Weights of a small GPT-style language model, trained from scratch on English Wikipedia: tied embeddings, a variant of SOAP for these matrices.
Each number is 500 + 25 x the weight over its row's rms, rounded and kept within 0 to 999. Layers, rows and columns count from 0. Numbers have three digits each. The size before them is the row's rms in percent of the matrix's.

# down: layer 12 MLP down (transposed), 384x96, rms 0.483, rows 234-302, columns 0-95
# up: layer 12 MLP up, 384x96, rms 0.482, rows 235-303, columns 0-95
down234 084:488540418523496506527487475514488485507548529493534520493531502506469510467464492492518546450484497455537499523506508490520503486525504477487498451487467531521520498478511508500500484470473485492460537507513518538559487508490509476503509477487495499534504487529481518520496538539511490446
up235 115:498520485496550533519498497518530535495512546508484542460527457524472521479494518515501452508502481463475478525481475573537504562497501489516515490483491522492484510476504480489499510552510517504539497498546487477473500492468490469446491489484501503508527464465495514486525504465506511541
down235 081:480537497471466464543529490518492515506469499502495471494481507467531490509517489450538493493519531478531517513499486467483509485469454472518455508512529501513508530489532468447495469485505526501511492508508456454496449488489491483511481534481543520484516509524441517506486491481448460482
up236 105:516525532539530498507482500501535486521496494505476488507512505526507509538516515517477479486480458488507482496444477508445552570490507491561482500488529502467478562532498484498476505516471489533483483519503517503525497504528494537484473465525449465530492497498531497517496469507463474488
down236 115:468525470473495510498494469483506506498485465487501519515529494498538442524487507500508500497498524482548531485480511541498528499456485522505565500495464444491491469422489529495450532507525526471448501498505497522483531513519534470495524530469508504469491517516500481494512481508531491525
up237 102:523532504520503520522508493474501520474461528451517574454508507500473528441494534469506533490509497530475520520537508492519473534497513500503491460482544492516487513557498475489497496503520493530478488462474558516516513526491473467473514496488458484495473497481535472474493511474518494522
down237 103:547462475455516522571556527445473499477483481501514525518492519514492495517516493523505514512509475499477491487535449494510512523458510478467542494514523507554509513488485490536502532485495479493509488464512520505486515494484508453474544475480443492497485529497506531483539514513483513519
up238 100:517491526477460541530507464505558506514548523488466471510470453516530512529526522502466474493471492467538525468512487487535496533545498500513444480506477521509488532504497499512487490521487479500525523497488551542483521544483525481472501506455520522482457515513514491518498503493460493486
down238 117:541494482464477532565503499518510521529530513512480499491554490481503487548493509476460507507470573512538495496450506497495502492537501478485504481470487501517516495525540474521498499474546472505458445469518489546478509520504485510506498478495510519472470490508475532517480508531487498540
up239 095:507518521504511547487477489497515499452517539469534545512486502456486512475538490473486505476500455536488471508539529515514500487498462527513482481528527479497468524446509523474516490512505513487491502501494559510501558470487507536520533469523480471510455454479534496503505525477460496506
down239 110:511509518513510486494524492483488481508526452501498513501517530504480524506478520515478490547553533495489501489489528532439475484529500531494482524522488537499480503489472522454491512505533514500469443479502509462525540481502543483543510507519569518518481464465451519540507482516474497501
up240 105:507466532484506521506463520487494450516523504511445547536476500528519481480475511510506505473461488490509515539499513551515509530454503478514492466500550500480495520553511514516503564504503533489453450448484510534506472484495520474496500520513527476462502495480489477487516505474527505516
down240 103:542506504500517487523478463503512482495493480466491501483462495475504495526495484496531538487466464467508522506543489493522456480522525448503511488468468535550476478520484536489552525510528477506476487503501476523503495517500492446434463488516490535476512524468501515525535511525530535478
up241 095:515457530549529518498454496495521523487465516463533514499501514506483501487517485454479481482520478480464482522477524428503530498477504495559509491510517510499501511488471556525496483498477506468477496539506487498513484476485504507511530453523550479515454476526524496484472539481485470532
down241 097:494530509482486487494411487454522505521521471516498483511493474505480471500472529509501523507503540492502530477487490514443518471475488516460543497521517473488512554518493473514507556497491492508544468525496517504543514540533491510499501496536527491547533523480503507535503514478523497464
up242 100:527522489482513489538485477509451480504559494530531466483507483496501470497485524511513459530492517506493559466510477468508511517494487526505437551462507477462479510527519529505490465502496479496519461497464502487517495510493474471536537521508505489471551524481489518470469468499521463518
down242 098:504525518499506510520525518441501505516490485478512522516512514491503498537512497489498555513505487536498485506519538489451430473500549443518517466540504485510469496487499467481488487514459482554494508494529528515475541500528472519545500521469469527508515512487467505509458484530532479497
up243 103:534478494450513507478509476511466528491497476492534508509463543504492473458533486469496505511487481464446513468521513511501488560474533521522533486501476541506466495554505509489511493520491497519502490557543500465486509482454477512504510510516520478522497501471512508467519486475545451526
down243 098:505488467475547472489533527527524537479542472512526506507493530504512495522516521495521476476473523487500436503448506540515495528499487463491461466447535506528488482533491518455461490479533527514478492458501503527539538497466505484476493462512509486475516500542497480507499527474507493492
up244 099:537487470444461509518509496517519500519528507508507505518518489498465452478446450501522521522557499528542462490507496480525518486466486514490496480502500525529497509531465461501500547473474517528516524497507496489478458474503495482495486552514479539434505473544491522486508481510498509503
down244 113:497535494526512513469491453509510488510494531528478536486477556526506514482536454483521501497526484480503463521470482510515449541539492519477468455530486489490494509505518540533460484485520503514474480505519475514485523499526492453478553512518522478508510469470488535477465476516526523543
up245 110:487493482483508556522482518502497498485487527507515554508497500501469509528516508508501492510470486486461473441508524517474531464462529487448490500554500503504490495540530541469498512500524511505475456515501529542502473519466475494459514516484537517507498530534517472465491517483566473484
down245 092:498457526531540498512453503517482511499476512520517494498469507506494497496473536497488491519530474471516468528475495503546488518508505509469539509481484498465514523531494496536513479497534504509490517450484562492528424498484496539471500511510510435431526484486494492489514497511532498468
up246 092:481508489527500486470497496511513482508477477498520489503482481489470495480508520521495553520508493483477493480502522545463467471535488537534487544494516509432493523491500522513510517454503449528510524468549536537464455510478535485502523526493467500534479481458530459528472513521511522495
down246 099:494502511505511467545492517519495471539478539521514452520487488488513527470490515453551486494479482464485526506489483538457516449458505525515495483508490504532498509546497464500502487466520474518511539483510587491500512469506495497512524496489535465508505524489507521496495525495496523563
up247 103:498506558493526477475465478529474490494457496484494501480497546523488464493507516464545501560469517479486522515527501466514526452568484504504505492497522493492439561515490504492546492459508510479477451527533506501495512539506511513469477522500487497515496462503502494494493494475483513491
down247 104:515494469499496459552505495498513473533496483498474475560459516501482516544506512529503520514470500545486486461489510527525484522543559506547532517492495492519512510478522501471488498505540505464497535465485506498468459517466499531505493516517506478546502522474569487514528470498519495505
up248 096:491457508497511522508529501484520464482498481462530522508544498503515515485458475493480498554479501474469469533513503532536478510477522490523475434483477499498521557513526463500477511504469464541508494486492495501485497469459531485523484482495489479492480499482548422515490513534519500491
down248 096:498542477566528519505475464522479500454527493535484493499504521546461515510536523537531524473504483504487530476493523497473514496523532479490501535531486469488555493466491479478509509500490477478500491515520462532439514470508508463488521468457509502522491499508455507476467472467515501508
up249 089:530506494533501492475482453474519526545473522454535497490532510494473547527464470482507480490521495499503518496482514500502519499488461515513439499497506480534533524545524483487514499478513492497495493471504547463562494532472499518476465506427531499545474502526509485487494489485477492506
down249 084:503482519506528505535540536478511469534477538536496517463492513491441476524485464555554508484477484440503524516466489490513461498465506542483528507521518486536532469508479531488494482518523471494480497534473507463479513489456511532496495504473511488453492503513476519488514484502492527490
up250 095:507478533531486541466530542537496487470447486468450488500496483506494519499473478511481527526521513478453519516513487521475495494473489503508512537459537485500512470541433521481488480466503500517519535451522458507525523481492525516519525569497484521481496487499504479507497499519470495502
down250 104:532518494484506466490461496481494466523543444508477484490479500501506530474482476527553502500519498518560531515531490522502505494516486488466516535526483488508518506477499472505530489496510485545494526488483522532500537529517458541460488448528471495488504542506481486534513509446476462530
up251 101:446492539505508494476508441491487522507540543506493520527503505505517529521502527512485479524464495512490514502529474532478461509478490525474552516493455448499562466519478494498507462509545468518514532483507497502493502537489479512514555513517497473497510472506498466554482519496491494538
down251 087:506519454504450529476492510473527491494448490495467509496478503520532494474573471455496535498500499498478507469494515486524493451533505481514453524546481478516517534523516480509464522506499487544506513508535507478480463490467523457471475487483493568489489515483498540498489494494489492489
up252 089:555455467474543480533535494499488503489484548469492522541508528462525481518520496491506510501517504484451502479525481532463454483488544493494533503501469477497470510508464498464545459473522477503504499520492511491463496510487501475468499505506499491518525513492582481495487471506507536523
down252 095:454508506510490463468541520501535473506497476488539513508508501539507473530503523467509502516517503489490528555541470457488536499478495467515480513503499527498487458506485501522506526518512509508508480564540510544522479474503483476528500524509565522494448492467487512484493465451485485476
up253 095:490449485515523482517521517490529541480502537497537448473490482537519475497504482494496521519546511486512476458507488497512490505482480497508508506482506524500466507511482451503532498495494510517442514509556512489512493500537469469523520469473496456449517491451550515492512550524491456524
down253 101:497447487551493512498523475505488479500486496525527472509482508500521506542435525474518486518498522508511500511495462520541471535502509525462509472517512512489494533455495512541531470524535489493537509495536485513489467465489515555496489536470497517494460513454503483523487481518497519433
up254 096:473544501471520490501517510553512521516496502454484518505525499524504495479530513533500525526503534479485529460445540500562539493526472489464471480512486516529474490476535494507473501471511518498536509493529472499528490538532512544474494540495513448505507529488506480468495503543488496468
down254 080:541521461510532472477508506507499431446463478480511490453521518494530522509505472511499506458492475503493543557494500477462481473510493492514498499535497492536483480477523536506499516511488494506498462522476520516507483459476506500546489494547538507487503479515512574526510522476521515500
up255 084:523462520504492478512534551458481458505508518492484475505539512522494478530541510495499465545531491498483470500527548494527494562531436538489528483499529481511444498528517529467509509502456486501463488482483488517518465490511483514492522483515483511484547481494488518476513481480481520496
down255 102:512544524466502493499475542520461510546517520467486509521517468520502522547513468487466494508494472546463495462492531513486466502496500516424492555472495445500520492487499511499502486484538487567517501531505535501509505499487478491502483473491494523509521502510499518487453492466483465524
up256 098:528474499515510518500450506477467476480511515482438519529504449533501477491490522526493446505491517488482504522508517486486560488495451518519491512469469525491513518496499506528520556455504531505457501471463481466474499477456538528532509519494513502522510514542478498515535507524521474516
down256 103:514508520489459529524509503501446516536444493494514546503541476472505525479465507506512523494473456518476487511500514477480506474485464481549483492455521506492534539496520493513505464502458504494497530472436460534471488476502489527483496480506462536504461534492481498505516493478467483530
up257 093:528508527469522508518495514494505510497528504492527524492498510508508505510537464512431501499464507472508513474456510499523523565482458510495489485473517499477483538488488539470484468467539517523534539509484514418452494550525457506495505499531484483483487467507491490505485503500515539508
down257 090:507473509493519544508504451492496520547522537497446521463467502466491537513473517475505514551499488436555507509502494512523513544488504508506513464500530515519494498532481520498440488490523542470518513448497511497498484498485517512469516486528529488487485479502533490518481536547477495500
up258 102:498493483492514501531513517480484471506476531539475475557522455482538480502493501514447510467516512448505500481530480472515489535471520522511543497516506545502533441481510531509533479534491481500503533519482536532496490504522484539494470470512500490533479493528523455498494531525454523487
down258 096:527490489495452493475549517516504508485445471516514525472482517531540450506511477489490502469453506474508488461484463463453489543498510517476519516498484526515477462533507481497506507496479486514494507508539490524479518515494505490529512543468562551455514517500517505500516492533542480480
up259 116:493460467468474524487482505493479519517495541500442457497522536544474520465505511477481476527487477508492508504485533470545549507494521503506543505517478473493513543499509509518531501473490501553481500476446510510535509488488518491465503522487493489479495512486500454480512535482576490523
down259 091:472511506536512472466489497500471506476503487452518495515519515527474532530490507494491505563503490506486499537463526479518481510510515526585489526472505478486490518496473474494533448465508509537522480451454508537496467505506527498489542522518508483507474492512525495476522517508539470544
up260 099:501514546499464440485549500514440504533514476455510515473526490470452506498464539472488511493528512525510502499511556515497542493486488478473483505506492550504495511521483451526484482518475555524510490537528511485508483511472491511514495504538498515540510491492486512499522472499447476504
down260 102:439456498516534540483467544513528534503508508536481488541498485492523509492482498506478536511506457520494492539488527468522484464464531529520496517535505486526525464484512525508483448520491542549500497491482494516450502450505516518517491507476511470465454518493482525512501506530503480508
up261 103:463496557452473538555479517532500500534494511530484489486515520514469513516450515455509491514508535526485513532476494495495540510491498529483491514545501500485517535473465523533479490491455525513486497467529476478470446499513516477524503491486454513539462463500479503472496484504508488469
down261 095:475466495532508475503509528510476483515478514526492516539483496495480502545460534474455524527525545595470481485528489467493524505479512510484535487511503524468463483499489508520491479501515463494508508471516454485453491544547523504504517509543463486477542496505505493488523499503498507505
up262 105:465465488497468506435539463505504510503548483508511477514535495512488539488530488467475506514550493476459446494507530492522512525513490503504526476501488552500493450484482498506490501530499510513484509489443494511488470497500482537451535521463518535526515528473502503511493476522513545534
down262 093:511520504518511470535516516478542499524491497495494499512453518538476532499531502492509449526507512486452511489458457501507521513498505486557447523530472516463477532525497500531510539535507479478490524493485477543514499512560463477489519485542502494468501502469502503478467483486515459466
up263 092:499446494531518512515462524462528498511486496483483540458496456532495531526497505474563501510473494465484479507526502514519469568508513507508515488476535522469478484472493454489501514487483460473524475523516491495475522493448501466493514543524506490465494556503496518475506514496492516465
down263 103:532471455542525495523512507512492509487490493534476512456523471507504507502519500470515472486522523487472514536480556513481464529539521527429524491487512502519512501506512499487520506548507452502480468477487472496496499500508525510513510488482540555496515480484554518517461461479549480523
up264 095:482514477523502522495473515495481521508538489504474557512505504514494511516518505508458515476433482494494533516480494524481460521480524490455467525470514486488493507444504478502516487499501559547452516569478513491538495482478504514509499496457479530471461513457514514486474492514536493496
down264 095:522472487485558525491506488495538520535511481498531490508494523534511459474468509512485475489480522509487497497513456498514510482502533453518482536489502535421476526477517509500458504452509510505492493480505473537521460515510485519560473509504450490513527509533484520466505536480485464495
up265 092:535467506495449500525490548535510506502520497466523492488497545503486456521513534486503542485505494483475466465495508524550480502521508487509482513489546499489495502468506525482527468461516522468452529455507499529486490545533495501512529490479479455489519536484447479498536492501510453486
down265 087:468490523516519513519507510500523457536521471528511485522545478456478513455575538483539467532493498491497495491488524501493497513484514480498542511480515492522500486469507539520522499526457493511493491530472470510502470534479523483514522474498528529512501468528549512455514503570499500517
up266 095:495522427543485472551457493501488526512483512468535491524533454507482469518512519437490486462521494462502530504535500488528502480512495541500491502461524523498507488516495531462534496486473505516474472532521539497528497464504552492497499500499544514483519505539526511497479492471493494486
down266 096:487485496499480528491496548484490470442478513511474481458527555502518498481529485527485514539488501522508481506487505514465501477524519500482480514479509463527487539499523492491469512502479488452564519477526471473479520542550502520465458539509533529554520479520513502465498508499500492474
up267 112:504526513502488546486533538527523456518505451480484555513458496514500535479487485503448485469483491466470479499491494493485482474515522520505524517488472538480519515516460495511491508515494511506557519494543512519489506497478533552510493487449487485501492569520526473474498459477478493527
down267 117:451502519500506493512536532458500540534529507517492497486550489483495498489494502510533498490520488514456474470512541549508499418500509458511522528475503518471541499502466494494489496467506487513520462485466508479495482524464498443530522530460538512488525518476516480459514492485495512484
up268 081:495494481482499515524492508489528445561473542480572502486530520536472535455465486518481499504521506557503486485483471506496507466480506502539498501495484518505473489499459499486494523478503484488511468540503518467484499476490535521539453498489484529487449495512465522558504489521508499505
down268 088:467503502490499472506494511560511515504476443536485501474483555493483490487485466533523516478516552460496508517510506489481513471513492497504498509565515473499497523532483486492432520448522519540500494484513514512537487510548465504465484468525515485478535516527478499487529533489487485478
up269 098:518491491501473505506480487475448515473485586490499525495526521465497503538464473477508491495477491506500547499501498501498492511510511521472448433496508472499507466454507512513508488488490492489448505502487501495496493497484541471496530475500465517494497523506508456531495511508532588529
down269 094:464456501502519524484531484533506485512510501571531465538449475489494535469487497481519532509532550487516475468524502488516506505475463504529522493499516503479503520460487474520514507503523515514491511520490521482494453532502473460523464474518512526440484505480505449501476483479483501455
up270 109:516452518481481496497484477457500477513497530503497540532499473471460490499529512518508517520506516489501507488467501495495505500511524521483476508553485479463536512511527523505515572539455504484448524506530527448525436479485500520524536531500509521493480546538538485508518496495479491507
down270 104:492504513456458480479487460488505445473515528486477483512503511487552497524537507526471513454456519495534523494520499520537487490515477522503476496499520472488522532448512513455474486497500498466491511496490515497519458487519544540510492511511545486483511545492549499504505481534483559530
up271 111:492505510438561483489509517511485470461455502468478504509546545504529480486486478470520490518490467490480513515499512511509464515469525539521519465496529475515496517494506543506498480505487491530477517537456488499456484515497477490479475503518544461490436493543532491481536474503494512521
down271 107:439528524521494480502463469508526513490500533511509522514531491507502545463479495473528529459472513475507503563521476464483495524505505473519502480482470497508510515503485478466465523491462476534459476520525475526477479493560493515504517557499487509514483466486538548503516473518494474497
up272 088:516505489522494502522474499528475514488485472512517538488463492487478525520478489501514472512528505493485455537512503491531489527494474491528497471474500478564476525501527508508485496481537508509452521495511503494454535479499501484523575532457481498433457468495516535470542519503517537493
down272 097:496505511512503494488525505467517527500501476487463494466489479549502493498485516526465492517492502441445486514463529510531549520442504512526501565511504478478529503524493499524522492538493519510469513508499507477549510517511470558526533507449485510491520494508515529491460458464498513477
up273 096:471515508502489519498502493513523454499546505503493509488527474520503480500527537427503478492473502498505477515495473520519474477514528476497495490505529595515498487523456487469467488529498544513469502461520490524452478550514504514510486551528487465489492476493481487479520501491516502545
down273 109:539521488487492476503497503497484471554496503520478506498496485516548508485498508520487494491475463506532412498491536516475503510489497458512492494473511449494481508524513523475492498435511537503496537543448488481495539506507523476479503488523528508496561525495518502468509557489484475500
up274 106:474525492486534505516479487531553488520502469473510539510466496494503537490454509501545460528505518501482506508478487490506445513532518518469518531499435473540530519506466511510469503453436489492491483511480450509525478497498482505476525560480481517505505468476482509493500502516485520512
down274 109:428503499488498503494444518531537477499486504503483519508501517509517518485490445496464483493524460499514457520442473540514490507446496526532494475532499479476486502514466533472501496502510478493457471541483533501444539520484556505487491502503500531531511520487489506495494504499525507465
up275 103:536469527468488483518510516518505475467505558470522507504494500482507511526518511503466527522484505480473486522504500519479522467525451508476496497505518544513505514518519448459530505560456501508496478506514519489512520551476516477512498515505470458489488446539514531536546506499503492441
down275 114:509488465517447517470491494510480502492485483509458518518537515456485519505507512515460521484469549479513481509506544529510508535465510544441484537524515506500495494513477469497480527516466550566493518528506493489500513471451522498496521495507523504490513502473487517531544480489529455477
up276 085:513480466490496505530521486484511453494484474476491500487526468510471478520482532469497512485486522545543507512540463510506503455531530533479486451524549503517475462500506514450489493460503511489517490512452505490495497506499515552520466485469540500515493485501518548518475465485498449460
down276 083:520522480493499511501497529528502555482525474491551468450485532469475510525488500520475563501476506465521505472497437534461492473568527452502489466492490495507510560483532491504491528538503492521501508483519505516494490541497508479501471510499496473504544505488479495514527508508485522484
up277 087:515471496477484513472464492508484486518503497524459534486557526452535495496444465528537498497513499523462509517514472515556501517495505497476470513504500502499479489487467505474548497504491465506547551499516518503516535461506459514504544517489501521494503493525482486518445458517458471499
down277 090:480513506493432494501491524529502422496493498488492529476494488531514524529499536500560529481483498505522498486533510534504533482473464525481492522504487543495517495545474450479514518498498479514459475499481464488507488498483489535542471502459479484503493500554448513479511473520510489523
up278 092:443486468500501486512502482515529508511523516449506540503485550519500519536495506505471503534526512507497534519495473477486520508541481518497495517520528518492494490556515553504529524496492510549440523515526506509544490467533453514475488481459470516504504491471544488481513508449505470496
down278 091:519488465507493504531543520481480489504504501545526484516475494518512505458533549465483497482538518533511556501504554482530472506485484496530489469459525514505457523522491512481533491517510526454492496525438441484479487475498494508494496530487486521476484448526497537486526515492503518482
up279 103:504527476520529492516511465488556491453502471480518468462478512459521505503503518477498519502485509489541544482516508549500548514459484512521492502480531524472530523465459503529516520497547503442538513480523508507484513486508485476521494468472538472498498534504485482511493485439512524520
down279 081:494492537448486498479514540552483494506510519537538521518480503495482473512493451559490479529493479490492490518504537452503472472566518476498510492552501483517508501515514474473484466493502502549481484489470484497487488507464496530509481479502498552489523497469532536479485486557505498481
up280 108:553482487465525501524530557481497502525555485541494516522513522437521511507510493476527494460497505512510536450515496508481511505503485461545513468543473511528461472514511504502464527476481478448443499527489510501506480522486520498502467526516491494492491483524531498521522466490501513523
down280 108:512505496455475476538472472504499515554490482459508479539476494510458488530485521487534508497509504536482512505483503498518528494491501422509509541496525471554546506496486478506518502505521493479459496524488490481526525508483492518525441528461513479465494549522516457510522521520486528486
up281 087:535507493499518479499505546514493521483504512490500497488480531511503529488501515493505512526547518463502540504495549504475515491501513503500547441484556458480519478482520497469529494491489501530530537489504459494519440490473505523515533535470469455477472519489468463473468534484485485546
down281 090:488500474501482488498464472500518547508473517517487497464513521469501513509500536470475538495433524481514510503504478498529486536504492473486480532469444501481497487496487561493491543518546484542477469462512498496496519470466509462490499476557505522506493522533546502490472499539479532498
up282 087:489491555508507488485486504478515520514504510528495487496475482464513421521463516500529516496523520490493446508506447547487475512508535494488490483535544478549477507486469510469506493513519534544497469503514519509500493505472501457480527561486454477475483497490478536504510463493497482474
down282 087:541472539485490502498501514495504490477531494480532504492495490496451518466484505481532453520511512554491520537530455479501482490472475530512502531492474497510560454491515521528477511512490503507498517464497517525492537496513491497502491459573500528504493493492497422517527498527510482547
up283 100:544513511506484489516464469497522493498506478525533463520538507544491487460491536466503513504478461487499522515475487534512515539450485491537522493478463481486495477480511507456560437503495481474496468485504525508498509481502525461466519522505483455478483527473551515513490474516511529475
down283 100:564527464497484499499479474505516483521510514512479491514491485534501466515515521452528498505534493541521500475539545487513540488471516509506587475483521477473532493478502529492513522532476503479519520498483479487458475513472507466511512555477517550493534473525515485504494499494493479468
up284 107:514477497500494473488494482551475486535505534498554466530477514499475512494496492535519493534475507551527472493502529495503518496491471501539515547500489529421499541480506481476552498498511499463480505520525482539469482532460516496506500484492495475489441553495482506496532519484482507504
down284 110:498503539484485508484484534483503487502515497463481489470467490533516504514479486499521540490536479478469519471457466479443505487518525441493483510510492498551511492523505494526498525482490516530479456490506508466529524474542484513490523507539479477524530443491537558509498515558489485505
up285 089:481453529516498494506475533513464509510502458479482519497529482509450525520444512487529458497462491495538535521491485498556472480514480523482458521493511495479447494527510480514499509508491483503498526490466527498476548516509475513520490524488542454536498526529562514499505511511493457504
down285 083:523555492485518501507530517497492497470516501486498530474507536469479513524544526488470498536532511521474501457497502526491472484469489453493475486524519462472502510482515553502510515518451492504508492478486494523454514436501533488506479479502482499534557494488466559467498485467483529517
up286 091:513521463457506521504503487507508504488499503487480542425484511528474533521475491499495458521537458519490505471510482512475491484473513437534529509505489469545483488494513506499519500501502519502529487471526504531475465526530491498506531507512454435460527498514460523550507524510480523485
down286 091:518527460487482450470506502537502532499508517502519508462505500451530480500508467505490502498532535488472521486518499467539465520503453476475502462503498501522490488552509509521499434476469467513485506509508490491492522539467551451450498501510515495494502525485491542492451484489458481486
up287 101:466449507556476482522517510478491506515510544478501533551488503494469491520490506512481548554551514502525502464501499496549512505486491470505493496453509499530509492503541515496513546551486507532504543470476505524501472552510523481501470527471469521460506498521519478475515492508482484503
down287 100:493474476499464500483501548485530486499539476484528501502496511524504466501513482526486546469481497509483574500463530475511525485534535510515484528541475490474524534449508541506503491526510499476551525496511490501462470501506531511500548446512482512506501489501507551467500490466515462499
up288 091:493500514502517514496472494513493493506529500491491506498506576488498500510478480475487485530516500516501479545441505505490468487497484487506506520493532503535424517537501498510547504493491501474501543496424509473486502561530514524559532493514463495448511474508494484517480479509492529525
down288 096:468524493519480560472506481551522512491493507479511506440488506490473535460534523469514461519514503512484505502480501499469539471520506449469508523474473478518462497503518504482511526536483513520502476457508483517548490437525526494497489503527517529521546484525512499454480486530496505521
up289 107:527538525491518515458492479532500468474517509493554493503501504483445552503486522482528517509463498495512503464507505506493490530482509505520468476506553521481482471511518502506517458534477476466470485522489540437512461495496514537493469510457489479469535501536514480547501466493508523517
down289 110:525466485489533481480523496494460534511513487488519474467522497491510529485480464495514483481469499523498466514487532527514470497505526484520491505534513474517488530518503492437499460523507533440555533442477547498497472524476475518497478498515476522510486459474515519507498509525458535457
up290 096:528517524452540505462542507525481510446476488515547514497499494493489529538494562501476486454517566495489549471481470480535479508510517494507525506507494506484531488496498522476500485487511471482479478523496480503489499539520498550541468517485490500482512519485509543496495455496509551508
down290 094:492463448505500516469458524499501522525495504505478487514484541505479502498504434494497511537524534520545496498509552544479542437501522519501496483481474485510470530534512543500477500448545522487523478545499467476492510487490491507487494536497508499480508486501469472460488494529471473505
up291 114:490465522457515557513539457511483536537510452509452470486488479503465486481508529462517488492491484527506490504499485507522504499488462463558482501464491524463465503528527479547500486477513558508510514519481485512523506514502536478501529506503527517521482512445454501502505473494484498483
down291 099:469483543538498524468477508499481510539472513485453464532453532527481502470538498550499478507492480499501500546490479471478507514512509550515525505504519517533475495519539468483530491489500497536468502524497502469520557534462493505490520556506500540523479480490478501524519510493495508452
up292 104:484507489477495509501500499498506512490521544527526504501528504438466534492512472501464463487534474504495476464464501491512486499483507507466537513540474538472491508500465514492543490550466511447530495486533525474514540482515483529464530504479514485476461543505518453473481518513549490519
down292 108:493532459504500496484501515474567493532440500512502515500503504527496518524456515451522460501529438524517552511513534443500483498511534528490496494519526485462535472482479487499462495461501487501470526506460503509490494483484483535495492519465504503486475482528472483529486475506515465475
up293 115:531521492473543479537533491503464523499462553472508507512528501506478537453577510498507506526443520477444500489517531516462476462501503526497489513489498489489550528526513453517471526473498519476466509510485494474491467534505497503546496484500482501474478504506504503491501524502497525474
down293 120:497509488503445479506500484505500493511497485472503492473480505464507510474506566483527538482474477457488492509529512496517491497518445513512446559495483511456531539503490473522538484510468454526512522509476479516503475497507487470512479518484499478482543513465492499532471547459538462490
up294 109:516496506467474532451520505534473467518506469461502457476506475535458529494528501494522493525506526499482517497509499520522482509531467531511441494469460475499488491559531515498471505524481489475459509474498451531495505502465506506500523497503494525481492523517555459517492438491484513488
down294 112:504447493489422512471542507547542497549475442512501496483514477524494473487454519507533535473487503520496537504499526502513496503481531551496513515507478503504526507470516475525479508455543503519474452503491480473497464502484511553505533506502504516502500505497541506496499493463514502485
up295 086:530493539499562481490484516490546503473540495514554495450524486520530504492508474472505469460489481493475494519498501468471494531466507478503498500501520493419453560501462481517528490518497500452504499513467515516507519519472518472484524519487498505531486490504528521504505487497476482545
down295 077:447521473507432508482551471545490474497487474489516456455495532522487519470455495502494547491498513530505516491507486457501509498482431487538517512512456501527518496488504483523525503497516521480497467502516485462489477475467476502468497510499506504523481506496491479446488542508521508462
up296 106:529456474502507444493514502543556472493501507441533454439526493449506516495476506519506497499504468489495498500513473461480483465488469506493475507457532521503510493472486462512490434507503504512508505516474453463521488530513496520493520528480502537498481513516491507499511524456473497509
down296 088:485543501522493461520490493469448507469490489580501513513495520533502445482525477486496495464490546507517480495512516510509524513494513450473521533508518519488510522482462487493555538490490517502527517476534482547481513552452525485513483484476532470514489505498484494498490477512539479510
up297 093:555519531465501493518502456531551468477508535510530528506481500494487506515472534509494501483507492514473490468439459474476534452462529489530525445499501520551506528488502494521529480483480525521516472531519480455469515494527504528493507525507484501507500513490490462512489546480500518521
down297 093:496494496477556492484457478520476487483510471506508505492523491520488522520505490474490514456472498482525498507533530458491516517450507518496500486537470475498472465503519492510547512454489523487507488491490472551496486422439529502527452518494543504535468500499481548492493520515505490514
up298 090:500479490511537508512474488553474491512521473492488512508501417521502490497512524510493519510502504523495495553471525516498495519482495437496506492536505507524431502526485515524529493529483539522526504512519498478544490485500516506461530501458531469483513448508503479526486508448551512497
down298 104:509470580491469495506478491466498481512497520484535525506478457479497451498477517503494482527482497561477516521478460519492501522491511535474475538509543514497532488483513534449516456498504534565535507487478483520494499515485491492494515523477506475473517512529458507490494508466488464478
up299 088:499483482520488469509484486516494497522532531437503492501480534468485500510472502496505502476517497530569502502506508487496506482488485526485545465484460501526503518451464485441526497446471489507499458545477479561517494487488504515501513501530455495461512541503522536474488514474477517501
down299 104:539480450526497520485509489520478457468503530571494527525518496561494556463463494542495512489526513499491472506505468533488484456483526538495488473491498487492506499488501535465496523466487489498548485472506517510515485475496551476494520486523475462482528517489499482514526456500491526495
up300 096:505479539502501523500458506493454484497514482531527512485540486509479445527526533435492445530510518506526496502455519501523487522479497477506471518507502498484475471524492471503547502476513483516528506462477509483505474534478499489482500504466507465505561528484505560461532506502512533515
down300 104:466497511504515531472497522515514462526522491464522502500479522483487505518517495533534499500499505524522495526497537491519490480475449465517526483496496471501477432542460537484507507452546521512494507441501474434479537523479510499472542518474520485469524522504514511508493533475486477480
up301 109:504530477528531486499488528461526507489510506455495474496458484550482479497507496532522496464505477519487509468498513503493497507531508528549533482544505527494470528531486500509528483456479484517472491551492521476492523522496537454489542512513491545440488481513477491477500503479504448451
down301 097:482469506490489450465479518486519498504482509519526536476520534472554474472474488459500476527500511517484494509497531494522483533498534482490484449441504485525494482493478564498484494529544524489491480474483453516541529489509512514459492458442503502538511490486506499498499497496493552504
up302 096:516506537475473486484504478494533532524507526489480494524526462508494501480479488498454428490452508497502495484505525518476480505509562499476469515430490491468488481508471534513493489513492508571491440530531523505482484471502521523502510515501494516491509561513495507527486539505517496488
down302 104:490489462509534468516491491491489492459496529495522457468507506533481469469550542500514490498495499482493484502509518492514555493493525502462491471468482526520518432489455504518521488506502497517495448487492503444485538456491503489471495459447498507507504535516497483495561512546509496489
up303 098:475478523523549517507502519535490486490479490479507473489491481543523503534475484464504470491512535531532474523473507519500537463511476505479465520476480471487475498496466510476516506478457521538437496477555516455505501495514537507500515503489547508523478447494468523499522532546488494477